config.toml
d_model = 128
vocab_size = 16384
norm_place = "peri"
rope_fraction = 1.0
attn_scale = 0.125
lr_mult_qkv = 0.4
lr_head = 0.0139
schedule = "wsd"
batch_tokens = 32768
Each number is 500 + 50 x the weight over its row's rms, rounded and kept within 0 to 999. Layers, rows and columns count from 0. Numbers have three digits each. The size before them is the row's rms in percent of the matrix's.

# gate: layer 9 MLP gate, 320x128, rms 0.117, rows 264-277, columns 64-127
# up: layer 9 MLP up, 320x128, rms 0.123, rows 264-276, columns 64-127
# down: layer 9 MLP down (transposed), 320x128, rms 0.109, rows 264-276, columns 64-127
gate264 106:478527562389533484547490603537471519479559441526584399425489483504509535482576550497462497503445478471568492452520562546457545550557422437491529497452464609536452522557513575530521537495535535
up264 103:452455474503501559533526469555462503557424501441468574466484527465590442498417510490413509393603476377451490591459456460513453531487474556499482384521492466463478470515474440455453478501411447
down264 104:531508566515486506527459410528528471462542532418457548557590437560450538422483559532403559414544528460486532518458553541386514553541519552516524482498553476496497577545434493520504449435535473
gate265 100:523595512539485465471433459540512392486496440467599526433422451533532567530522574530571390515489512550495439502528474462439460498524488409517513563534521485509496385513509498464483461560531606
up265 099:525453411541508485467501568455479492451459508470496462460429492402457631473484427494475554531416468512457430494469538541427509389485460457504545527394493532414533550532529549510580504495527484
down265 093:551549484468482519424530454448450452449439506465408538505516530523502478504594591520381410496501495571475430462414462551485451545458496443444529594479473461517497448539501534511463444526481481
gate266 091:452401449423495415476446525458469484527574474428518553431508500566466516635494443577398531377568567494489452521509465506395452515571614418522521496471455547480488568511508555562563557465523487
up266 088:480502418508552436501552506520568474484394467480490552485644438573467579455494561514525465564521541496426489452486597406513576515496458528511541514506417450564498507518511539477529509575528483
down266 094:509609452470471406511466486520551459508420548528325487525552509582490476523510506433480478509485549528526613534437502491517478518499491485547392509518484508474506582525507493526502473429485515
gate267 106:451493474488527536545404505506593458528530523510446489544490459515505557492537599472453552509490443458539387474544608516414509512514469414521630455432446459497507549515486501569531529543431442
up267 109:396506529505465479485525464466473531464577497517551539471528589508535542472441520492532549494394547474347596508502476447496488536441458512561537470545472546545483395431585511602523568508487449
down267 108:460503509505529483405502377587509501443555625449529536526372480539494521581476542497523536585397488451479592357486405461423545478503445488422473568467451499472537474501529522551528436555459426
gate268 098:435488528403466555470450590568539484466468466357560562470481544516497485577463593448517499526420499569610448454527526498548547506510491570509423463639573419526469562503494443488502562403449497
up268 096:473499519567521547504451422476561531468489583527465496510556564594500495512486525531453439610506551513531579477462522446475474593524411460615552601468513538508495553504498502589549422526480542
down268 094:519464552453446495495528511486493586538483539535513470552503379488514508565491426553483514430466514461480488475529551518625492543411319353499470481471580487533509577527520520504477465497444460
gate269 104:513521564444460521469428580531533464493500620443510498519470547454564471432509497550473491488517508562504465465610523568396520555511511446461479537535439534544515496516484463440478490448575383
up269 103:466481528488500560498488436412561570574521478483519505561523560524419527483462496422456538445527528521402491567451555488606477557477482514490518445454476456443514545555517472568485532474507445
down269 099:553477390512446479560528515448508468500488502486579495520458511558459443477552570542551552455533502532532525501549453530486481491494526479483354554565484417533443541436480522531387474503423490
gate270 097:532509525450462595501540494519602418529511521423529533455511435420502559531548514467502443520501557533508460517527460537500564435408503422531548515583554474512543524545480506433523520548513481
up270 112:484546439527565596481551534467406494596491479468466474536467453445600534486525544630493494470477405472550473605535570569435529552492478445469543515409534554460489560546508498384522418512508487
down270 113:551481521471511540464581438462470467642581500482556477448451591521554483517499468505476502519510471441384518442528501490459598479477531549506487551475514543503460447481532507568512438534566550
gate271 086:423545515557444598377498490486446518502517442548540481582483506488480557529477575468497466587490564537511485601580547565501451522519410520534533591537587489511404586409475517446474456521496560
up271 093:414500512521546484577439473506390493509567460603597440553461508554505473461559572577515465480555495528457550475550481517476456553534512489516574477522509501532522489506519495523419582559483472
down271 094:520487499462395507413530496412576543499534585491513470502572510555529497528417476552485510453402503470493550469455573532497564587459511483503483397515430513405515509515539610548591615568482514
gate272 099:524473539480478485463474500538500436461492418507579570465575465553588509437502555549470576521457507389509515520578364450391493589485495518458563448576464599455538533486472542520432410551443564
up272 101:578500495568540460554547520498501442456452361564446445419563460576563454499502493573559521506410523413499528493429438551382532489460491493492476417474508463496496480517544642584516472546455522
down272 104:506457495604559529510611524415472545495512574433520545464560488469523537522432520556560460462404463598480584553479493472569585565513460475444537541529479471527490477459445478588547534448504422
gate273 110:534494481404536435510480397488606433508424578540468547464505478464503523507492515557514486459580535418559449476524491525416560478611472405576490566460456413413464638592489456466555528449492562
up273 110:395586550490488566529501435527491544461548514535455532605556484622433496517513511411466463500398420494478494423468469558548538526384494486441510465496508464553586485516509515565483417560527473
down273 110:508374558537511522503546586483496533433497422490647595527515478436523561519581457485508403448515423417437512520483513449387543505500451429495601512487463531492491564457500544458498556464568483
gate274 097:553523498495502428455431481536529491364500522499506481438531445535482534444436572417539463491419511456487523448467547482460485506496472464521428447440453474521472533451457529461421565463466527
up274 098:507398523449474531546483524526562506604458464449528471476396464508483579598547517520582468433467535547546460476510533593488568511397444418530520446546534520479534496604497537477548355439506560
down274 102:510520468497559574385554532492550537351517434481564553559548431521512497482451570429431469418421448559453612458481496487481490421486479433481571519500525449507469598523461504540552606453507484
gate275 130:542488427542458466527504574430445477435402561516502509356422509470592461528389521510485505501555535490568464492568473428486506334540530524559458506487462392418498445461585479520490594515564437
up275 119:458546569507482505495459411530515489558529454493487489589591513495363471481577465494481551564475511434514469470437535479521497592468574438499497531420511537509436524553503526561529433486489559
down275 125:580477429536546505496528554423459516461417534511431504379450529516613514497384493441521517443592473511492479551532455427515536406524516542504449552587495388493517459555579503514540581492511408
gate276 094:507462544510461560560534440489550419504431584439511650431444440650551476554443523425537489534469522410499546539503490486495413521515458434510516491501486502529469498416552520471408505526502595
up276 091:532465466508505550458512542407480533473531499643502617511459580499506586451409563516502474535512557512416524559497420463480508588486451473577541614485505454528465541380549495587446519510523540
down276 091:461596460580497471549432513492497475578540489585555469458382425400453426580467422481594530570447587371486536508548595539492534456499464514464529400470482479426516433538446476557529405510427453
gate277 098:350506512480428443492536510532476526535412463509515465455478548480449518480394545462484536510404544489516444497524570523577513489428435506580549478502527478531549615551465576452571384502487471